{
  "num_hidden_layers": 14,
  "hidden_size": 64,
  "num_attention_heads": 2,
  "num_key_value_heads": 2,
  "head_dim": 32,
  "intermediate_size": 192,
  "vocab_size": 4147,
  "hidden_act": "swiglu",
  "norm": "rmsnorm",
  "norm_place": "out",
  "norm_eps": 1e-05,
  "positions": "rope",
  "rope_theta": 10000.0,
  "rope_fraction": 1.0,
  "qk_norm": true,
  "attn_scale": 0.177,
  "bias": "none",
  "tie_word_embeddings": false,
  "parallel_block": false,
  "init": "uniform",
  "init_std_qkv": 0.0411,
  "init_std_o": 0.00776,
  "init_std_up": 0.0411,
  "init_std_down": 0.00448,
  "init_out_by_depth": true,
  "optimizer": "muon",
  "learning_rate": 0.00956,
  "lr_mult_down": 1.5,
  "beta1": 0.95,
  "lr_head": 0.0102,
  "warmup_steps": 0,
  "schedule": "wsd",
  "decay_fraction": 0.693,
  "decay_shape": "linear",
  "final_lr_fraction": 0.1,
  "batch_tokens": 32768,
  "max_seq_len": 1024,
  "doc_mask": true,
  "train_tokens": 137300000,
  "max_steps": 4191,
  "dataset": "wikipedia_en"
}
Each number is 128 + 24 x the weight over its row's rms, rounded and kept within 0 to 255. Layers, rows and columns count from 0. The size above them is the row's rms in percent of the matrix's.

# layer 9 attention output (transposed), 64x64, rms 0.193, rows 56-63, columns 0-63
size [ 99 101 106  85 108 104  89  97]
[[109  90 149 151 136 177 150 155 137 135  80 103 138 169  95 155 100 115 170 103 124 174 129 100  79  91  95 154 113 134 113 154 132 131 115 130 147 160 118 114 107 161 150 159 110 102 142 137 130 153 103 132 129 113 161 109 125 140 139 107 126 123 105 151]
 [190 127 148 111 148 119  91 118 118 133  95 105 185 157 115 105 153 140  72 128 121 149 125 171 138 162 124 122 107 117 145 137  95 156 104 147 174 131 125 108 111  94 131 125 159 138 149 140 106 173 129 100 132 164 142 152 104 129 127 139 131 143 111 114]
 [114 163 145 149 172 135 133 114 136 199 150 158 141 117 132 139 136 109 130 143 104 130 157 110 144 127 141 103 139 137  85 146 114 115 114 144 153 152 154 175 126 130 112 115 161 121 119 135 137 120 139 111 138 135 192  86 108 112 155 170  93 160 143  96]
 [154  70 123 120 138 109 100 160 125 117 109 113 100 168 157 131 112  90 166  95 149 100 155 131 109 118 101 131 123 127 133 102 121 132 168 127 156 143  94 146  85 114 119 119 145 156  86 109 122 115 117 130 118 133 179 168 143 121 136  90  96 119 159 126]
 [116 155 113 122 150 124 106 116 130 134 102 131 150  82 155  66 139 133 130 129  85 139 155 143 171 121 162  88 124 105 171 110 157 158 139 121 112 158 150 148 107 157 148 109 106 141 120 122 103 175 162 122 113 171 140 153 163 114 112 141 107 117 116 116]
 [151 123 143  83 171 133 120 125 146 122 122 105  87 125 127 101 128  78 114  86  90 135 128 168 110 126 135 131  95 121 119 115 130 111 169 131  97 138  93 130 139 139 136  95  91 176 110 121 127 177 102 101 168 106 145 131 110 127 124 106 158 163 104 130]
 [125  96 106 143 130  81 146 123 163 147  94 130  72 122  67 110 123 139 145 120 126 128 140 163 128 128 112 147 114 121 122 146 100 161 136 178 112 121  89 108  99 142 157 160 142  94 151 172 132 137 144  96 137 126 121  99  94 130 113  93 145 140 102 137]
 [154 140  90 166  99 117 106 141 132 116 153 142 138 130 103 130 138  96 103 140 106 113 124 116 107  83 138 156 150 136 117 129  87 170 169 132 122 100 135  84 101 198 113 126 137 130 158 125 105 119 118 111 158 126 113 111 161 137 144 133 136  83 174 113]]
# layer 9 attention value, 64x64, rms 0.217, rows 57-63, columns 0-63
size [ 94 104  90 105 103  80  96]
[[134 110 122 156  96 136  59  98 140 108 151  92 124 157 127 149 111 104 128 147 101  89 161 159 148 183 114 114  75 128 156 136 121 138 100 103 127 133 125 114 131 108 112 150 165 128 133  91 138 100 133 144 139 124 120 176 145 113 159 118 125  95 131 146]
 [ 88 153 116 147 158 125  90 122 163 138 113 123 118 113 176 138 120  96 190 126 165 163 110 138 151 128  80 110 168 123 143 144 139 118 149 130 147 175 119 127 148 122 116 104 146 108 124 103 120 130 120 116 179 140 144  96 111 134 184 130 108 133 117 135]
 [123  88 140 140  86 119 137 158 137 149  78  82 115 119 129 116 139 137 159 170 136  79 163 124 160 147 146 145 128 186 122  99 116 126 161 124 150 161  75 156 115 147 148 104 120 138  90 174 122 136 139 117 112 132 157 122 136 128 124 130 125 120 143 148]
 [125 127  93 139 131 152 137  81 120 140 152 127 140  92 140  78  91 131 135 139 121 133 112 170 153 157 117 110 146 140 164 101 128 180 133 138 117 112 144 154 161 123 105 122 135 149 122 154 120 126 104 108 148 166 163 162 164 133 157  95 116 108 182 100]
 [177 115 102 115 137 115 132 110 120 156 100  93  76 121 151 134  88 132 131  85  74 117 151 162  74 127 129 132 131 192  92 106 123 148 136 130 127 125 107 161 147 130 125 101 135 143  97 135 164 130 131 153 155 109 130 132 139 118 139 143 160 129 106 137]
 [134  94 188 148 110 128 124 117 118 153 147 104 124 114 167 111  95 126 131 111  93 114 121  87  77 125 133 151 108 163 149 141 148 145  97 110 135 149 105 120 100 104 141 124 143 101 108 123 122 123  88 138 163 118  85 123 144 157  83  74 141 144 115 140]
 [167 153 149 136  98 131 103 157 104 149 152 160 151 156 140 141 143 101  82 144 139 146 128 116 144  69 134 139 131 141 130 137 150 180 155 141 149 107 130  88 124 135 134  76 151 143 140 105 133 129 143 114 139 132 116 137 187 149  84 165 136 106 121 127]]
# layer 9 MLP gate, 192x64, rms 0.241, rows 0-11, columns 0-63
size [ 49 109  91 114  92 111 116  87 108 102 103  93]
[[133 118 140 135 160 129 121 143 115 124 112 145 130 156 112  97  66 126  93 117 139 133 148 148 147 146 157 125 142 125  92 172 117 149 100 161 137 116 130 121 136 134 137  99 106  70 107 146  90 137  97 165 164 159  93 135 113 164 141 158 104  86 119 157]
 [122 104  86 139  66 131 113 137 129 138 138 127 137 128 139 189 152 129 128 163 162 133 156 141 148 128 155 134 129 141 121 118 147  71 107 128 117 103 130 144 114 130  75 172 147 134 142 129  99 133  92 112 164 159 129  76 128 119 126  92 132 131 162 135]
 [142 176  99 118 133 124 165 143 163 112 135 132  87  87 148 158  90 167 115 109 120 154  95 150 127 120 105 122 108 165 131 134 115 144 117 125 135 167 175 138 113 161 118  98 111 131 142  91 128 177  97 157 155 100  89 127 114 132 124 135 131 149 131 157]
 [148  88 111 119  93 112 160 145 206 165 158 148 108 116 135 136 149  72 128  96 155 143 107 132 145 132 139  75 155 139 139 140 168 126 101 124 105 120 146 129  97 122 116 136 116 124  90 132 127 121 141 148 114 117 170 112 101 147 128 169 138 128 127 130]
 [ 97 150 166  84 107 150 135 142 124 159 185 149  98 111 152 136 129  94 122 117 129 197 113 119 125 145 122 147 115 160 134 139 154 104 107 105  97 121 106 122 126 117 119 114 192 103 113 108 156 154 120 108 112 131 152 113 128 123 131 130 104 120 161 171]
 [165 127  82 114 142 114 133 160  92 104  84 134 156 103 126 111 141 131 151 147 157 108 143  89 129 125 135  95 142 118 122 138 120 127 103 117 148 141  88  98 183 115 109 109 106 101 131  96 151 135 158 132  99 130 132  98 144 134 113 130  98 156  97  65]
 [129 117 107 115  97 165 161 145 121 145 134 147 147 118  98 106 108 124 175 133 134 144 157 166 140 146 158 113 124 121 153 174 136  90 106 150 118 107 120 126 170 150 121 127 100 165 108 125 162 152 134  87 117 147 128 152 136  81 100 172 152 157 163 120]
 [122 127 110 171 117 133  69 144 124  85 142 122  94 139 133 103 129 112 121 131 191 135 153 165  93 100 136 145 121 156 119 124 155 160 156 127 141 109 153 146 137 179 118 133 181 123 146 112 133 104 152 123 105 150 137 133  85 146 115 108 150 104 104 117]
 [149 118 195  78  90 147  84 137  91 132 120 119 115  91 137 113 151 110 114 120 114 134 101 145 134 119 131 156 155 106 109 155 143 141 106 162 127 136 111 125 109 169 153 146  88 160 137  99 129 110 123 159 139 113 133 107 135 107 136 124  79 111 115 173]
 [158 159 145 141 113 131 114 115  93 122 123 154  80 126 135 119 145 124 144 140 155 100 119 182 132 125 158 131 174 112 162 134 118 106 136 166 117  99 154  66 100 130 108 143  96 165 166 116 133 154 133  95 137 179 122 155 151 132 137 128 130 124 129  96]
 [148 161 157 163 135 144 129 103 137  85 109 130 114  96 127 160 136 128 138  84 156 157 122 133 145 121 133 132 131 128 133 118 121 114 108 105 116 141 107 137 118  70 116 134 152 148 141 100 131  81 171 155 144 132 169  85 165  89 162  90  98 105 113 115]
 [ 95 160  83 114 106  94 115 167 118 110 149 153 126 127 138 112 131 129 139 143 132  80 143 139 126 118 165 166 168 111 142 149  96 143 120 161  88 112 147 136 106 111 126 142 146 119 120 126 160 160 136 100 140  85 154 140 186 124 121 103  84 148 139 105]]
# layer 9 MLP up, 192x64, rms 0.231, rows 0-10, columns 0-63
size [ 49 113 104 109 105 107 107  98 106 105 107]
[[109 131 123 115  95 132 136 105 141 128 116 140 137 146 129 151 171 153 167 114 128 129 136 109 126 140  87 135 108  86 150 110 102 145 183  83 148 151 129 135 112 121 100 114 161 159 152  96 150 117 152  88 151 124 139 110 156  69 107 112 148 176 135 142]
 [155  88 175 119 176 116  72 137 134 127 132 129 113 144 131 153 136 104 159 145 191  97 110 152 149 113 122 131 126 154 122 121 165  91 141 155 119 121 143 113 109 144 114 150 117 141 121 157  70 132 160 135 155 131 106  73 144 126 123 136 116 136 108 139]
 [115 118 124 134 129  84 120  99  95  86 153 123 117 127 143  82 139 154  78 105 166 114 151 132 159 178 120 142 151 102 125 107 142 108 166 112 109 113 138 109 117 125 156 160 115 124 129  75 133 157 120 158 152 108 106 124 133 154 101 114 113 144  93  89]
 [155 110 103  88 130 121 155  81 156 109 107 151 139 137 130 138 151 112 141 144  70 163 140 102 120 133 149 134 124 118 101 167 148 126 144 144 128  94 119 102 109 119  72 152 121 134 114 140 106 154  94 172 126 120 109 114 109 186 132 106 103 162 115 117]
 [118 104 123 115 145 128 148  74 125 182 119 109 142 158 101 159 148 108 133 134 115  99 168 103 137 102 138 166 152 131 179 133 157 156 115 113 153 157 133  90 132  95 139 146 108 153 101 123 119 122 148 123 109 112 127 157 138 147 127 149 124 120  56 134]
 [100 120 147  91 119 140 103 111 147 166 106 159 162 139 144 147 158  61  91 121 138 146 137 120 142 126 131 142 121  97 131 125 143 156 128 145 139 134 126  95  80 144 142  85 105 180 109 147  96 133  85 105 129 124 133 109  96 120 112  91 143 132  97 146]
 [128 107 121 155 153 109 122 130  99 129  84 155 145 169 147 125 141 109 134 126 108 118 126 122  92 128 104  77 126 155 168 135 107 124 161  96 127 145 124 197 150 155 128 151 116 131 145 126 124 157 131 121  95 172  92 123 137 181 127 107 102 117 149 161]
 [107 118 126 154 141  89 114 106 153 108 109 117 147  81 134 122 109  86  95 153 138 153 161 133  73 125 114 139 150 123 119  98 164 145 112 131 145 138  98 104 140 134 154 130 103 156 149 112 147 139 121 132 153 121 159 151 110 152 197 129 176 131  93 123]
 [135 103 111  95 154  95 168 123 111 150 100  90 127 105 113 119 151 137 137  96 136 131 108 122 112 144 111 113 140  94 100  89 116 149 166 126 114 105 138 115 134 176 107  91 147 159 134  97 175 121 145 114  67  93 116 129 140 152 115 112 124 145 143  86]
 [134 139 110 107 144 132 100 119 115 157 124 138 113 137 119 107 132 127 160 107 104 118 141  99 156 137 101 147 133 111 175 126 144  99 122  77 148 114  87  75  59 121 144 160 175 130 148 130 117 152  96 114 119  87 112 142 112 155 121  98 132 122 115  92]
 [124  80 140 156 189 132 134 126 153 107 144 148 148  99  86 159 145 136 155 157 122 128 127 134  76 175 113 140 166 133 196 118 147 127 147 132 135 127 126 120 141 109 117 150 100 110 116 110 138  65 143 122 128 150 123 110 116 143 116 126 140 151 104 116]]
# layer 9 MLP down (transposed), 192x64, rms 0.201, rows 0-10, columns 0-63
size [ 57 121  89 122  91 126 102 102  92  96 101]
[[100 144 115 118 145 144 131 142 149 107 137 143 144 141 123 145  99 123 161 120 142 131 129 144 115 165 161 145 143 158  79 119 139 161 156 167  80  85 120  97 124  83 119 127  94 168 141 168  99 128 123 133 144  92  92 119  88 157 147 100 127  94 134 120]
 [165 122 145 182  99 117 107 133 115 172 165 118 131 127 129 131 142 132 143 116 139 149 132 139 122 136 151 108 148 111  88 119 125 109 145 108 123 119 155 117  87 118 101 153 162 153 117 149 103 104 170 136 148 170 116 110 128 166 149  51 144 135 160 111]
 [143 113 106 144 112 115 160 135 150 120 133 136 110 173 128 184 110 169 145 113 124 107 101 130 164 130 134 145 125 113 158 142 122  81 133 120 124 156 123 154 109 118 114 132 126 110  96 163  89 108 139  81 167 151 160 113 157  97 164 110  98 170 101 134]
 [147 140 152 147 176 133 112 129 142 146 109 159 144 176 115 147 132 103 139 156 114 139 130 109 137 141 116 131 142 100 126  78 136 150 137 113  84 122 134 145  64 155 139  99 112 114 143 143  86 170 139 116 140 167 106 110 125 179 115  80 116 152 129 133]
 [175 139 106 133 136 138  89 136 151 145 107  83  99 112 141 134 145 147  63 122 157  92 145 120 149  90 115 141 147 154 129 146 127 126 141 184 105 117 149 113 152 116 130 126  72 120 125 144 103 150 138 129 132 134 144 126 151 157 137 128 154  75 168 129]
 [ 81 114 119  96 104 113 126 120 150 128 161 164 120 164 134 156 122  82 156 163 124 124 149 160 137 163 124 116 172 134 107 105 161 132 150 122 152 136 123 170  87 161 110 110 131 145 129 153 138 115 107 144 125 143 106 140 110 109 135 163 177  99 130 171]
 [126  93 139 102 116 130 136  98  93 139 132 131  99 164 149 121 142 146 118 128 128 130 124 133 113 134 125 103 113 152  98  74 137 122 176  85 116 145  78 177 129  97 133 140 154  88 129 126 143  88 175 116 130  91 121 115 114 133 127 118 162 113 154 178]
 [147 166  83 131 168 160 143 176 141 117 123 136 147 113 129 165 140  97 121 130 139 133  99 130 159 156 184 156 154 142 141 144 123 120  97 126 124 113 113 179 192 136 136 132 115 121 133 140 136 174 108 141 138 146 111 127 125 109 148 180 130 143 145 112]
 [157 129  95  95 134 139 133 163 120 119 142  92 176 159 108 157 135 173 119 146 110 119 137  70 109 174 134 116 109 145 152 128 139 122 154  98 149 171 108 110 150 156 126 109 131 124 159 165 125 132  96 100  92 130  84 151 140 144 113 116 127 103 145 122]
 [128 118 112  90 156 121 120 146 114 154 126 114 138 113 104 126 125  90 152 110  76  88 170 100 154 147  90 164 121 123 128  91 154 146 126  98 124 114 114 128 153 133 163 139 123 111 121 120 102 155 145 114  90  91 122 104  77 150  94 100 134 158 148 160]
 [129  88  94 125 160 141  88 131 131 126 153 130  96 131  95 132 126 116 149 127 107 120  64 141 137 135 139 141 134 136 118 114 125  90 139 102 146 128 138  75 133 126  97 157 142 137 138 152 125  73 151  79 101 142 143 162 169 151 110 153 136 102 110  88]]